Part of a small language model's weights.
Size: 19 layers, width 224, 4 heads of 64, MLP 896 GELU, vocabulary 8192, 15.8M parameters.
Architecture: LayerNorm before each block, learned and rotary positions, biases, untied embeddings, attention and MLP in parallel.
Training: a variant of Muon for these matrices, 308M tokens, 9403 steps.
Each number is 500 + 25 x the weight over its row's rms, rounded and kept within 0 to 999. Layers, rows and columns count from 0. Numbers have three digits each. The size before them is the row's rms in percent of the matrix's.

# layer 9 attention value, 256x224, rms 0.0669, rows 94-151, columns 56-111
103:496540497501493506475467499487511497509511504455472525469480509500499506468502507462515487540504501501533537520499513534551508504477514486480519518547465490523521488453
089:504526473502510499516441509531509482498475490513515490551530510554505501519474522490480507495478459483485569526486529461484503506455523520494428499508471473512500458483
100:528501474544467512466479503494513498528501495483541495463518507521509472500497488489547541489493473485471518479544498496496474507550488457501480556463513460506515513491
096:508495483510507485505515507505438467508497480461507479503496513490510501499494474496515493502497483496490495523537508459521483500513496551493538520511516485501496540491
092:443533506492485490509498495517512483487498518482482484514507480475506476524491520545498486483510534521513506515525505544489474467500538536485521517578561507479507540502
100:497535473506558517514474519487518488482542465448509502526518508471470465491493488504445493471555524523483479497500505527513517459504528531473462490481544516445472534471
098:527491463492548501495559524517500531507507512505548525505526496470495490552469508492502521475468570504494474493475543424528477483501544484523508523556490484529504461514
085:470505516519529494511479481461477526525526498513519530511498472499505484471516553547510482492540527521535474488482505499533492488500514583467512493516497475512500480492
097:484509529518491489487533487482528484489508522479502470496493513467499498510510539494528529520493507520514540495488532510486475515486507526492490527489456494537506484480
095:436478461476488494500495503511490509501493462486509466552530505510517459510480510519506467525565515530520547533478519454498535542518506464497501476493500515475482467530
100:498536477495500488506463514484459490503517471485525484484482527475500507537509499504502515492480492503488470490545479448509494478466485504535487542532451489474484493581
111:487543526532507483508488484544507502504510433496513525529469483491499522537496478506483517492538518509501465494546489526456453482514469454569453484530467515507523465522
100:529513501494515492509498486532501514531487496484532508528487517497524469498508499498489527462510481560528484483524483493513489498420503451480474509474485502498513507486
105:470423471532558525494475495522519502517505441510496572492461512493455587483485497512546480527504505473509521493462465470494496446443493515487474515527500488510487483535
096:513523525509542527458520480504470516456486451499462532485520528513505464485514490482483472508520530516537490493522529497529485527489531486488456530494494475446537500503
099:508482489511517498534515516512497500518498445500482486488503504483504468484501477464513518519498493509546473515460477537505484494530463545509509534503542484486468547478
099:461523467534517511506508495512472534465496490475490484491474511495491533473555491529511487510451538502493515506511511521504470516475481501478540503454544499484490493471
105:498533564566509515534516497520479509482506465505496473498504503525515494471477509490497510488498485513479519546451492464462492517506484452457517471533480464520522501460
098:473528500471502510496470494496471507497502497514517514500511478501516423504482472542537492556493514511535541518467502478500491458519532507493521491461452520515483487504
099:453466536521455489461507517443510498503536471449472520511493539485503501476513516502485498477505483497473533539502510553483479543566500510510472537525482532510512445472
106:460472525480524509534483518512503462525496473488517458482484489506496497498482476482526468537503531487505524491469494475465482503498505491502510488520501501479507531471
092:531494505469554506501515529543460523523501505517510537480451523495510500504463497476505491520507493524485478475518435508530463544530502493456527552479496511510498507499
098:446494511551451485497483505476450506528511543461494517501522528488472516498494506484501513479531509528454482566502502526492505466499500518479494472483484506500534484494
100:555468495454509486471472501530498529521490539464535504468497486526492522502498483495506499538534583556487535490501508553510485480467467537505440479511506494512531498532
099:428506482506470491473504512538513488508483473513489540497530458493488522505512481434435487516508532457488549491454499501498521525524482568471531520475518496525516503521
102:501524498494505519479458498503484511477527484523480486528529472464496533574534503498502504499523492512496484486502487499514494515527506530480506512478481507506503498519
098:494484471482504523492532492483490475468491453478460525522540449491510533544509477518511508461522490488482488470538487552504528530537497543488544479494537520499504459543
103:501563499503526524484527487509472486509466516451476537517492491512481525487484511502539512481486521503439518501510537527463492499490504488515552468517490544510516509491
109:502534537489477522515493488485491511505498454497511510484551534513529517487520482492500496505477478457517536519470545413454492494512522519471526479490515493512519503481
100:515515483475482497473501489489479465526510520532488508539495529478514449526482487492510542514542494538480423493483500466500520548516517443499572539472490523492514447524
106:465533514491505476502477494458474489505498475484538486535521487495490505477517508509526517538445516479529456487511514445478510490523507505501481490522561485515512510532
093:519535548452497471518461492500566553490494492454499502483526517487469475550498492499480512464498484503496477522465498471467490513444486472499571498535494462518503508495
098:491445525508467508511506491541500542557507467468465492478488534483498447508501485460502495524530501523491520527493524500511496530470444492466463525477446477513497507511
091:527527477514488499455494512512473513442494507479477459435485457504517534572491486480524483534480527519524482471482510494562526463477480525466483457501525494485472464508
098:522470516542481498478493503493507532531511486503505488463537521490487535452474534466510477503525491486520554524459527510479470508518530515549478489483467476484519497473
097:474490537514542478509494505486515517469498543555474526513493535487494510529503494497516483520539493510523528491490485480500501488518438541589453474464473504503501468505
103:439469520483537490531512506499498450511529502478534474470504465526497491478471513538537546510536512490479474501475487472526491449533516506510486521456501519521532486540
098:550562493502506514492505508511549463503456484509494532481486484514506481492451486491487484499542479460516513537477505522510491480486492527447581475517478488532501493503
089:488518517489502467439459499498472533495478444501492518503532505528486514501525487504511477473454476491502468498510461508506509551495472484561492491510533465467487490557
096:465520462516476531519503483495467519538495459475461529512473488502487539479475525535479469509545475488478493529555486566542536551513522490515528490464486466528528512476
090:475509545490541539479511538510467518490491489542524492456504491496496501470456512476509487519580475446497539462511557489501474486428506456495470520486524530473492520499
104:503505538467533537498545500511499511494515459452473452460518504516498480510495477514493545509480510512517505526522484467522501505472488494503526519502491498512521555537
099:554485493539471506489495506507473510474496527546505476465530487491488494502539513532513515467547487549506578500513501451516543485550524473536445490501467510528500474488
095:522514469515513514481515489479516501512483513521485511489532503536491489503474485485440543528506551492516522500487502505474489501439482495510493525474469456508485483524
091:526524477457555519497545511487510480476527536534549501494512504503491505506495528517516493472513549490487557523518540527555496510475550467550521539494502498501499472516
101:504477534550497519516525489498484504525550485513499507463512511494513484449501488493530491469477567531491416493479480484469518492489515541482532513552501482538487534516
090:485479473484475509462516485508474534498498447467494502517482495542494466533463511500535482482475497497462490474469495562508517524489498460483532603474495488501489493523
092:473509509530469451506421512491531510503526505501511484489466531521496489488481491513461504515510524553500534513500509521511470524554523496501443495466551508551491526507
099:501472541458467547529513520507472523530490498535505481530487468464488499471484501447478480528454551450502521485501521506532533506517517484515517459491485509474477502519
090:510556510474518519496470478495507498465486496461515520514460514504510466511499473506506559452478510528475525519478509511499500509504505483482498528519479527465481507508
093:520488509540515493498484506486482475481505506573461502479490514468477502521490447534481524513529527487485484523469458490508493470472490551530464525479493503476522457550
106:492462521529477472483487472499510521514451570502478488525478488519520537532486490492488503460519508498461507520502494483504504489545517470539451505515498472471501463491
091:522489448492552504488526515490490497466496444501500500506506508492499466513471510495517520516509507481494496505479525519518459512464487454485496503499494518519487486530
086:512482476506470525548489511515524500507520444477519514474476516473502427456501500511481492470502502451499540467474477492452522492475496514499506513492551510493498528520
092:488485490426489489497478499508488507499532463494463491507465499491489498565524481519483538507552498530470536508471513502537462494511517515505486495520530501525525501483
094:501545505511487436508506496482509548481526532469478485502514515467517520528513515506460535520497539477495544534493498477501523500461488529465530500525502503533499473525
093:516509525472529493490435491488502490523490497520521500545503511558529496546513476521489529529516494492475443506500531512517480513523528548469502505510498490472498545544
103:488500513511500506510468491482522493479504518507519496501511506539530533529517474429503512471528498520492526495484526437476527565548547487493490500499534505515501483519
# layer 9 attention output (transposed), 256x224, rms 0.105, rows 94-151, columns 56-111
105:485486518500517468539493444511484479479460471486502491511447493499490479492466486504492474524494476490509511515486460511469494472478553482477489474500508478466527490521
094:462493497494528509503482530497499530501477490472502492479551501471519481499515478516494512528495477490505472506463515516518495535492476524507541518491510533474542480499
098:502492534470496520500410483465497541493493491494466507545477513460478518466495553492506470527506494508509482508504534481528508461507523485504479466496502547516524503475
096:503534439497487472430515468478501473479476500518506499536511489479500440518503510505493509528489485513493482509512534496497510501470463505503482500515543545478489434477
095:495504525484502498512516531507502526472472501483512503521474504529514461467520490490508490511459522497500507524481506457525484512463455480488492519477525520490498516481
101:489504534478487508492484547539454494566489523505521521460492493515521476496510483531502516490458509483499473511518513439498494514501496518469473503508536520495474462541
101:544523507493505483484483451535498545513500509488512471503478481505525496494501527490445478487525482476475509474483464475535560514518468518499496504507471522483522477480
094:517525492505529515421501529515463469488503520507499518511484558491511515495494476471520474519550496464532510485502486473513479468521551478529479511527489498498440489484
101:518480507520518479520476486531525497507435478489529531492489481501526503458486487485498504536570503455501463488503485447474516430501528494537509477492498531501514485477
099:494521549489501464463489537505570522520507530492514519457477516509487507464513462489499495468516567479492497529559515548506472508486478519522499511479478483543506477477
099:501491472489513536510478498505494476434541540466490496531463455489476549471529491474494527518473453473496466519471532508479458502505503505491475494513532511482526486505
108:478483530499471472535440551488517517469466532554467492491513522506475482473497479521531517509499515491480532551495504498521466545481470520474512540499525518493473495474
107:445535504474521485485505496507476467510454497510480501542551534507466533518525522503518490521464537510536511506481505517495455505507502500496518519503496537458495559496
110:522534518531484533516489493519515565512485562538519485531506484533497462489474486506510525487474499488518511447467497498503517543499485457503515518507477498450504503494
098:434474477511509475531489481542507472515484535518520511506502494517490479498502504549491504453526475527494488476478481479497515515498516528516454471497498494508486471473
100:483456534490514475464489560508489443497459478481492478488493502514492490499469463512533504501481532508458515502529505479484497513498498476518494470544484512474506485505
101:508510476472529509506473518488491504486461484473498523521539503516498470506486517467450531512536496470525493525500465477495517513484475465517506499503477475488525476508
105:522444465472507464485485430449511501503466472482475459495537488512472502570485510481524525519514523497498456476478502516499525504502487509534457529510478487519480518487
100:505484485482527548505509478517509497505493488513493476490454454491502541465492532466536486464499508513452498504504512534475532494494492503479535463476530475483520556499
099:493523570464493513505502504478487508526507546549520481508490480537513514494503500512492510500451514455525458507495503481475477463469503527499528513553530501471480533487
114:552484444505470509487518511523542491505541505514513495494478506525488494467538483454532530518541505478511522526515532471474477513514521498491496497460587532487521497470
097:475531501529497482484533471472493455497502502477471482507462489522481485537484533534532530517475465554474504517487501499491517485487487556508520496534498483531530517474
103:481513528470518487494526516523571505482509482516487494482512461513486456513527503492524549471466476505465521510500481493492492496513525498520489500534519471505549520509
100:402510517505510484540504533526495506478504502513500480453504495486495511474512517493466480455531492484518496538479546450492501554545472486481497491504492491510500483456
103:500487511494543490452511494486481527534456497499497473481499489505458448486486516477525495498528510499469489497529481486495506520490495527534498471516503459480500468463
106:490482517502477514480503493528498484512501511513504482514434504519496515515484508499532498509494496498453477507519501476509502494531531472524547505489538534499459454518
100:512463504495462576507459516501451506509518484511526526523532499526483506475491490504486502501496511466485460524500511459526487534477459535523474497554472482483542512453
107:540429544502464528497466473508490504511538457504504503459504496532489469531483522481495468499491481509544473544488476504479465465515509494510463508496503516491519504547
106:530485510512531501512464529487492502481548484478482501505455525445514482498499526504483497560515510502492479530547459523507530516477481486487485514464487491498507494493
102:516512573533487501516498529506481481493449440501524454498498489518477528503495522525494488509517498502507540491520520512462506468479444489530525479489497499486485513539
102:499473530506491554491537519508461506486527472511515463491478547500506492507511496515464510511514474466510502505480534503525489517518501520484511487512473486471473506429
099:466542516515493526521474509549484525481536492475520516456510492497521502488537457478507502518512527462529509528525499523501510501486520546479435517488563534469503487468
101:507482499504511475505528470508507477472503514582501545485514519482435482510473483503506457490514480472494515521512517485513540489472492504493492540555481478515509538505
094:529480533484529520471510472479524482523454523476555526501513543565510486462515507507529496472513439524504508515522519493512536526519514459481466508493491496504495470477
099:472541472446509481493493483516477507484495514521485508525494512496508512522507478518438481502562551467497492495518488477472549522526497495494495514512509492513539518540
093:508477443486555519520507513554498527473509516500472526516504475515495491461500467525523509501448514488476490464532491514498476482485514506503473515522572526481483480492
100:535504487467496555456539469490475523506454516506484520537494488509468489498525510467521450515489473498553508479505467507518462498482519486492507502503495508536504517489
097:507443489505482501487470471488490525525557504492463464525490489488471481506499506545504479511483513517549517464506469454505508497467497495484532504532496512508483479483
094:509449517480497522523505508549509476513516514474523491511477469478499496510501484503509493512482502526476503524490534472480537418518502491499443476494496478514523493468
088:493500477483489488501484506519494481501489508518547484493499523507509472496509539508544501510492462499547542495482463466457497460485485500502522503524461513495488488533
095:533503484469478475498436491441493485487484500478482552566534473506509548525494482498498509487465476516501464494471500534468450478543521475520511455498515457469498464494
095:536489515478498513513505455483522483529515480552517513476473494488496503469548496490476469478484473510493472490469531487505530493481519468478486488518481457532495493462
094:447497449497508474510490471516497511508487452502494555503527487466557526529479488476482506505501465507501494532490481515471480561451517506464479517484506500518523470523
090:510509472517516489506472534503482492491540535484475505522471515495521527480537502536505522525481458478472494472483486476543488497514497510484538488540521502517495535535
092:529514493531499511491507498515439497532496533503492458537510489490510522503535464531505507511497501491499476502544485489463547499538457501525470486528501467445512515488
099:481513460493516532495560482432479515487473517532524450500485532514481508534500525494504518481510471506490539515469510483516494516479532513524505503489515544518541522472
092:503519526516482527468525512490490509526508506510523542503462534481515568458509516490497522531529524540484466466536511515490478495458500495510527482504530477493499535489
093:491514443469520477528530496532522524509509506529491513487524457535472488467512482511471525508541527515506508499505469525534515511468501498487528554515474516517502497517
099:519504496525467481535511491506488523455443509477484526496511503502500530540510497526484512493511515517479472464520486480483420483515491527478491496512425458521478501516
085:487488481509534518490519570516493512459448488499546531472496483473461527514531489523478450514505507488523479525514494487529505505507483500455515481549485503520519487507
089:515522483501513472492490502507462508524498511514517504494494511532495521466511532459476543501496506511483494502534557531532504504526513510486509505529520508527482524484
108:468483492518497487507495535534446511480473483515504509531490501464501525510546492504483481515496535500499449492527532511500497499450507494493489470494467469528512529544
093:483493522494489561470496515484506491489527541530471498527513496515480540506498515480505505466461465536536519508490477521517537527523509504492497496527499483494576477511
084:503528482543531504509497536473435482513480533537496548434464504529501535493484489534530482484496531514474521497497535475526503512514529493495478501448499500512475520512
094:506526494508522520502487549530561503529499513516540563541503509543541481488502503511526488485486488543527449515502479489485545473517494492549528489509506477493521460499
092:524467495538488531507504466459485506530458510500518527509492496504471486487511498533564462482500468509496503453509494535548502517501526493541450515472507547485540530464
095:490499518490534446488514525469487528523472488441477492457502490506509513508483466469478479527513517522508499455488464499472498484506484478486471499521526515525481502486
104:504506496471491451510465518521468530469471486410528497511507485467494506531524494527475511479507517481509514517515498482518485508475488500516490513506472502464507536485
# layer 9 attention query, 256x224, rms 0.0784, rows 128-191, columns 56-111
089:516499480491489537472537481501510506496490566534542495501512519464493501554537498542512533547517507510529499521470467503473511475522506487484468523525542516508493484497
085:525543507511486483487528480511495514509501511491543495450498492512516525521489487535498496546522529454514462547492508521473497482519518484495512500495552513468511526475
083:451471502518512543519472537516482497529501482472435460496514508511505513517499507509481517470468473489470524491455482497539479528491508537535519463512497508491489488509
099:511452499452512471505460531502497501521519502468518494532535496520488523501506534528509498450541464476495524506493511483503483506502466504518496475517511501508502468535
083:524531505473459549508552500448531487500524487519520554490493502472507503514521538506500509491522523489518477524507496496486486446473506454520483554483511529462526479490
085:488481528551476486489527449517510502493482478503457494514475490510526508488478513509495489498496546450494493477492479503464523503543533571514521524497480503497485501542
093:518510486515513546513440502501531483504469499482497498473499525520487537525516481485533521528491515472529481507458542481545509501532498475520502500543523482556490529538
097:487491499532473506497526528521454498480487497503454535513504479489518499514498531513469533503535502469500481485471489482503518520523505424545533496511477512489487495439
083:543550473540497531468512489521504499495522497523509513484526495512527513505528504505516507507465487440493504502508474558510451483459534514464533519503520526505514478504
090:454485528526483476479522484496499487525514476483485471504512485498469528475449530511515471450513499507488507440501457520496502495486501486520494521542539505482499489520
090:518537448464495489538499508492488487496482485476458504514531501491491491526518500503481506485483481483516533512494455532525479454503513456513533520533452517495514515509
092:468507528457523453526503521505497523443464472495491485458488467505501495487520447494497531490495507509528502513533491501534522483517446519453494557480523499469503539493
086:520483491525522451473508526523456516475499512469518479513539532527478484489534498518531538463507484464514526457476514487478487497528512472505512523515506509527472470546
094:492490464478526541487516503497452472503519514491517502512496477501481468515532537489477490544521517533514454446565513499514530514494507497502464495535484477492513504519
091:508493507519454518501468516509479480514468518488484493493472511498476508527496519519491489490530526464475490508563515497479514505525493476501448470531478503482499494486
091:517496473456484506476482510487490471497528459531484533473548501483502489524494478512496532482510455477500511533485474513486508538476510463433452535525527498515527468499
089:491479456535486518476491474499485545512503447474497496494486466504507523433530515508481487524522482471481509522489498516506483525494536494511504491478469504498456448506
093:528519457510487566526524524488505541492510488499446501517475538513493430527471507508471457472464528501484496510523483529491469469480494489480507514478506518522482477496
089:548494536487499578493470469500520478513504490529478509483493506483458506483480505508493482479466504515463546489464508484506503492491525519512525486507479504499510482479
084:447485472474454517487550448466518509504481525481493472494471493522498484470505473514475500502502480538528499502514487563499508511462481498507493498473488476502508519486
099:499486497520545545488515503478468498489508518483472508473472513463511461464477503491499485527494498509487490516515525570476576509518494481494462487520539523479485568483
092:481524497516527509545476526443509495478544504516487495520474521502502511501437472535546484490589479522535486492462474479549485515521524452490512505480495500468479464505
094:457518465501530486501513518487519500452437499494507515514500495521494495509474480541459491504506519503432518533507509500496526516512521432511483504490484474507492482516
092:529479503504500525511524434502485461476500492532479488521489476513511478504529495515476503485505508472544465498483472467508510525467461508460495514511491487496507493530
092:574497468521540500488464505539538517528541518464502549519459478465523481494505470499505451484476505509496474493531522550492548490537504465535499491449482471488482501511
090:473497528461461525503536430499502519500510498475494510523510528513511480437499503509511515530530504497502514516491523508494528488523502532506486515486510522524505480471
086:478469545506507524521488460551501498517526485497497492457503574498500485509488533570500472495498522500482514530506488479486491506519506497482465462472474516489479503557
088:516541455499555492513506493520503552526491495519478481550471504481511525511504462517533506479498463484474466537524507479531518529515498466472500493489506490502460540517
089:499579531519480477519494480496445455523497514548505528486532514532508500499508478478529460489457501533503490508507473506526528477509529499506478524493483462502526505503
097:523540498480493522504491474521512522504473529505502508489512506464542452473491528447514514477536481467479600521492518485539529491553475469519521502489451542532535525506
097:530537446486483479490502446514471462477491478458507513540518509522528529529510501511526491534536516508476507515525493464531480515543480480510498511467492495498485518493
098:492495522508474503530495539496507525485482505501521455504524514505517503461508476500485496508484543514474465508530522502529504469468554489497473493477522484488514477527
092:486486505484525489527475513517529491484502483515493501486497454447514496485506492515540432490440449508513498502488518479500572493541527483488483500476507493462496491523
099:502518499506557478507500453503504526502456535472473503483536527530515507494557480500521510519513532523519526495550471507488488530495494454548483466523519511518508535484
096:538469531454557519521508489519483496500476463455531496551516485488460507509485526503495501472491548498495531521458511565511519542472496501499495490554469549509496529499
091:511525518510493542528498542487456498521507556551521502497463477521475522460527533481508485513491473456472486530491507486494521553451460476515496561512490514474484470460
093:494525455485472532462431477462494521498507522541525484519466516529515512445479505548530493521500500485516520468515487495477514555451534509529535543457528527513507519528
090:508522518501513505501577472480480509467469491507504470506518450467502459504505486480511505461498501534506514511477538465499507530547506482481511509447490514471473452513
088:452514486519477486476467478515502453494498489537508512497499512459498458450467539515462492476504433476524499490527493515511514544531522502535520437503488528493528460487
082:497502498504488543501492487481488465520503493517487495490480519486493495537519496502524509484442539469492516504516553490492472499496521531524467516512496478469544510482
093:515486502513526509517529532519493462494475493516487484523494516464528498531462528501462468506490501539561510510485494539549471546465548521507526484513554505502498515493
088:492474503517522492488476458466473530495464492484507504529485519486538491493488532477536478522527505459519512529486462550505488454556506540499534513537516471500512523522
089:499517532470483503485521546526480514494484498486488450512503516523478481507461538503507499486486519467502496548526530483488470519529485522490464455493487487490463473485
091:544479474489510495477528495530522469511489524540493460531522485491470457513522519516515501484508534499472467477471451498521457491502561481547539513508471530496502530478
096:453489539488526490510511551502514493521497511489482520492523556515490490466477461532448451487522499494531441487524488453499527489518477474538485550518487472445502501479
098:483494550460474511504494532521532505510483474456490482522495475493459489519517496537484490459536542493533549513450516532464506497524466435550481493496514490498498508500
095:461519507519547528500525495491501532524484506463489526457508517483502530489499539490506519487497465492499511487498505482480486483484517523492475515489491518513503502498
089:500479543497479497523512509496529505524496519559540525516467491533503501499531478477474466491503454492572543500492505500487517540489524487493512497519522525482501520490
093:550525531458518498524519496537548509514495492498490494459459475480487489442526512482444558512520501436490479476505493539532463466555515504517502524512465488489507465520
085:446509464503482464521517515472523551527540499476493529492491520503490474529521519461456506454493523515515465496501478504494507530484511507497508498525460472470507475542
090:505504469537484548467491480471499465497522507500468453459474525538511510554453517493508502483504461523505522476515508459506497514485502506443550511519527468487559466506
092:501465495509478464523459486497490466492509481462521496557518537468498457516503534554477483511471467472529485537485517506474517451522501491518470507537478462498488491549
091:506510481522514518481482508479500512448507464497546523497487502495456549466576470469508540487480490509536531515560475501491489506532546515505492484494494513518511509473
092:501491513505527536492507490508479547502512534513507520517504536493490516535504486468488500520509486454520489506534462457526519489512487487502488526441486499481524558490
093:537508542530524470514520506522496449470487498479532458487513504467482531508517492494477525423439521497509508504477485495477535502525464476503456479535521467493494477488
092:499522468519484494478425489482510492520513547479483508538500520544488510462518512488494506465510514472561512496502498505494542541482529542485510506487543474509534487524
089:532467533520420489484503466490484493494476480473470446509483467467476510530485518494501524514517500492508430494471526502466509502470484494491489459478541523549466472497
097:470541518525483517503534492491481506499553495571498511516533489513476533513482541537516510465519485514549475454530475505490501485519495482475488506517538492498513535525
091:510494501484533517463547525500467481510495502495505500471490482547469479478519542495522463499494468462524514529504502466514514532527463470502494522512519520499504507496
092:484509512544517479509534507498520519507507576523535461482487506461528514462552471533516522486486510520513539485532505476498461501524524521511538521497533509495566512487
096:529493484488529499473530501475473494469510475481508502490457476482496501501496522497506491496475480453504519497577504482486496509509537467510486505520479483464499512557
094:506470522534477492478546498495511470503475505444571546555481483460523550482493493507540520506537509520525521535464448505477493516464471504543473489521516494469498498512
090:544502500487472541501573508494505503486505518518481534465516536531461506506499517481505518485551503500504496502506511500490509490496522537480502547517519498523523505535
091:506528517497509501510444508503441542501492463526504520520527508483515503497471471555488501499487464525477481515469506503457510519535495509507504497503483457509549480501
# layer 9 attention key, 256x224, rms 0.0797, rows 128-191, columns 56-111
094:465476534524504532495439497471507482519528475467505485479501518534496492475440507493449504475523478488494516491541495481488496531533532474488506466528525480492503498507
099:528529480453521445509526496532504488448527522518519514501514478480504504515557522506501547479498514496513446507484472500489482451485450453508500527475470515518486511525
095:513476540471526467506471554466471496513482497525466480518494513513502524485495521476508472521529476483498472520459514494494510510497520549489521508511514539509496494524
084:476522469513504446497548485545496520491469529496483479492470501491503517477545491485483488493490462476492482508443524538517471542477477478512501490470480514488494499481
122:498465436533498464524532540511494497491505524502475470507508490554502495489494528502503500483491456480474512490484469513520477558541503490483482481485457478516486483518
089:503528496459508475473474521502526502473523526463502480482527532492470478524545494473500466511482485480481524534546472462492550531524504431502513499487471511493488471485
094:515519511477504492449471477484515472509505469488497484494533496501518532520500486515517504483540437514513528486500489536484492511477523482524503523500492494457562506525
096:470474550526531507478524493491446476502466529523463494512521498478536498486465481488485474472488491536496494534550509511510498503536504482567500478546440463501480521456
074:507490480469479419496498542490521512494517473530528489526493467480484491518508507457477486498512501454490484535466504476498456524481478487517528521519507536486499495474
071:462487519531527469490529490498535537498521496500512533497521499479459505476509468500470473488489477429520488503534574488504494497499495496495479507479491544485530499527
081:537560540505517505502514509474487526474502510539529514525509522474460491534525489500512487497497545464489480512529479504524499484510452505519516538533502486494512526494
100:540478565472494521484467506462517524504521502515521525488483519472503500528497531481504535494483553476502532560515472481460531461530502499499503529451503528487518498542
088:511511480470500476504508545534502508533512515489509473522530511490520535497529491525552477495474472537455512439478494477553469505501499494500495516557452531515470507494
092:512527452492485486477488496509497529489493519493469507491509472448512467533488511516499486505470515477541515484509430467487544528493470465491540493478425469503471495510
097:476470492462498499510544492522441513472520466522472475485499483496510508518494524536488506486509464547487531525517521475521469495481489490507489492511480527513512572499
091:471488543501486484512486520492492492492491476500478473549479505507507510527515492538507537498461501447556481494508533500506502486504516483491497508488464499444501477526
091:539498532516486516528512541469468510493511500508547513494474536493463488490489494539534531485554507486500531513528521501525479455466467465499506526513501487518510514485
090:506461570482500502517485479470480463494501515498471522510489488486508530531513511498485480454535500503464517502485520477525501553471491488473520439528527490489485447507
093:474487534521484480504477539521483525471503516500499441499491509501490477501496522503503497490463482500463499485486465519507481500433488532516462484491504467469536500502
084:484515507460471508498496473509508535522507487517514539464501505524534497452491518517509496482493458494505538487520493488487521508509481530460482469481501483491506466545
100:486482468479468524515468500493513505493484511495482487496435524567486495448502527519485466513538482507487526512468526513500564536510524505447490489530498520506489480509
095:520493501498528483508468520530539539461492525482518531475511491491477515500534522501498459479478507472497504539515538532459483476483490496503545505542512500478448482518
097:455524523486505554484460494467478533526484504512481519448494476489477521509476482486526505520437456534450515507511490463426507576490502547492520512525514458465510501486
093:461490533493499503501463496494475516505484527485506466546501555498487503517551500502484493537498494507497527471440512485500503496512489473483464540476467498469449487537
091:485530510503458487497526519507474517516505533507513510478529488498507561520498497524496453526506497541463484552480450536544530460493527518440477517448460472499494487478
086:514488450500506428514528479491526490470500531491497491516521525461520505513554504524493487452466480522498463454452483530492520498538530510520495524515487522491493527502
089:535484502529502508501503490483524455478480481530521525535475499499485490476493468489471507524455463501489515480508549478524557477511535497480493518483494449487499527522
094:409496480475488524537463499471492525493473496507514501507514475485507518513515531459494526485494527521523512500518456535405534484499490560487489510489522509515502535527
092:475507517504459506489507492497484514443502535548506510557492509477500493508519478540463510480492483504480497482458487503450479493483505481462510501519515432492499509502
096:545541536520484498518573521528529487495458503481510540508537515477493514491524494536507490518540523501508475492526463535485477464468503502499497473490505524508551539491
098:532510491488474550528499533478510486478475517459539498495487505512472495483516465485462493521493477473520505533529495468551479533521511516556521502460464484493508531513
098:510465487496519503499475533513530488490517490510495520438520498469528465498495461483489517464558501506472538556511535521456528500535499530504490509501503478485500478479
094:483472510491528514482472515488484492496522450456499511521436522482498540490553507494474464491504493502486483528505500475492507507479469486489522478486509554514506475459
096:475518468460519514537495471481532503471492477544493517463511524486500519526516500481528509484485488484527516514479490483467507523448529515528512525458509469487502513527
094:474512488514493441459463497517500490508494509456463474503475510497503461487480503526521482515485490489525507509513496511501460540506514487512549462495485514504485503508
091:497552502497519495495460488509447486532467466468552509499530522510484486532475552571485519493509470535507494468511502427478461452490536503499511471538464554485532497520
093:520515520501472479490512501498480536484520502506500505579542500529488525475497535489438495521507540517485453492501491494463510469490500450523496514534489536507486498493
094:530472506480510505525474499495492505545514484473503477491474583513515504521452510498507520520503509505519482533505520492484487555499487483531504498522457496485480538529
090:509558497514490514455572501522482529506484508500484508476494489501487508491500457506479505450519535442479517485522510536473552497490536470485513482522498509498492504462
086:554479496480506495538466502511503522496472475541499502515486478497513487500514531510438540499496501511475483470522522519510481544494517475457447496481518537497527473496
093:507472470406513500509498490537500506499505483506473508510480513498533494510497500493518495463485491496470503450514485518560462506505497503551496507521473510504503505539
090:509526498486546478500531516484487481474473534455501524495517490447467518458475504479529479481547482490571487489465456516489526518526451539520491483486465517526449509526
094:475508435483520502486566518546448481506497490524483497500484485539467476506522512473518489517522491506531533526530531536483486494498526467501507511515500495500485519459
092:485484479496493516466488519484546499474475531506527490483530518510477488501513483526509494458446518509479484506492483500472506495474530535497523466498502524473562464445
095:477525473505505545486477459478501506504511485522491496510458526523529512474541525533507497447526542469511499466524541473496508503519464470480484483492530507510485515447
096:486491470478499528527516491501503483502483488491464502512482506501475475481501508498538493493487517514525500497552493506515502470469507519486476509513490458481502526462
094:525495529487503510453469493447488523502501521495520495473485501499498477522477510528485482533508546492515483524467530524523490461522501490507479513492519480472481512458
094:467520505496540539466483514521485467506486517515516538504540520485502490520497479524499512496476488510466485523461522516508479469473461529498488540504505512495456504494
097:526515499488458542515520477491464499491472488515521500457557516493512542543465469520473537494550485524492509501507549491515485510519470525474490507469481525430530489470
089:541473499486523537461541495491494486452469492524502512476480471543517517437530509469544506459455516511496464511567470479519526468524478469452495507459507521470468509508
090:499478480504500486482538492486516529470501497487512500505534513494476488477512512506494463523505532478511479484514532450534505500559514494507514499510551470474520472518
094:502507507484537466491527493523494507496495456523485473493507544493480533529544505513493555478499477525528470525456477485480475452495477452510498506533440472506476520450
092:447511447490467501493499481513517517522470484476506483474520468485458517483514490509534496469504542500511511556491477503511497470514523527475513493457520467497515549496
091:522457571495486502525432480513524489553476509527480479512507516521510535486505518493479507467501493476459508521475463522494496507519524461446498484522505478475538495527
092:525499453523518507569521463492497482533504500500490459489511527487520495461502495471512496516493515520486481491520486509451448488487532527454479480495514434457508515464
090:529511498495513488489513484488521489463482489501504522520482519493535504534508471533468523538519488486486489496475499482500477509478491469475520490486488488483472507503
094:475489520492533498511487454515537459494470479474495477579490506488508510487495482524514510479483523556443501511493442488505537524546513518545517513484499499514530514487
093:512491475495480471522461532531517537479515505546514514515475472535527497513491500486479467561482505463502436500473495537424486522487465444529511498481506474501517476495
093:491500442480517467501492488515508528482516515490515469442494493555480538454513493518465526510483528461485479496501536519487484511460515525465521517544496461486503497511
092:503504465438464508555476492504538475511506483501497528536501469521460492540517501525533460507519534533452504495515485500452537490485490518493467480496484510453515477489
090:482478511497489526552490489517486533503488531520560509524533482500481491524500508507514496504506454471450505539540490539520485483451537507512482506492514490542481519491
089:476528474513485508445498485502488520468469496543476555528495511521518452473478494537481511506476489521502486546533466497501476549459499504546501517464477472470497519501
098:501521505472486484545472532500489545493447462503518485457507452516514478503538504469468534555463495505464483487518478501524480487477523475517479487491508503511471549517
093:513464482513471542495535473470484515463522511524488477498467495517476456455498510495494525492490502583509478500466521474520517505536504523503492504483495534537498490474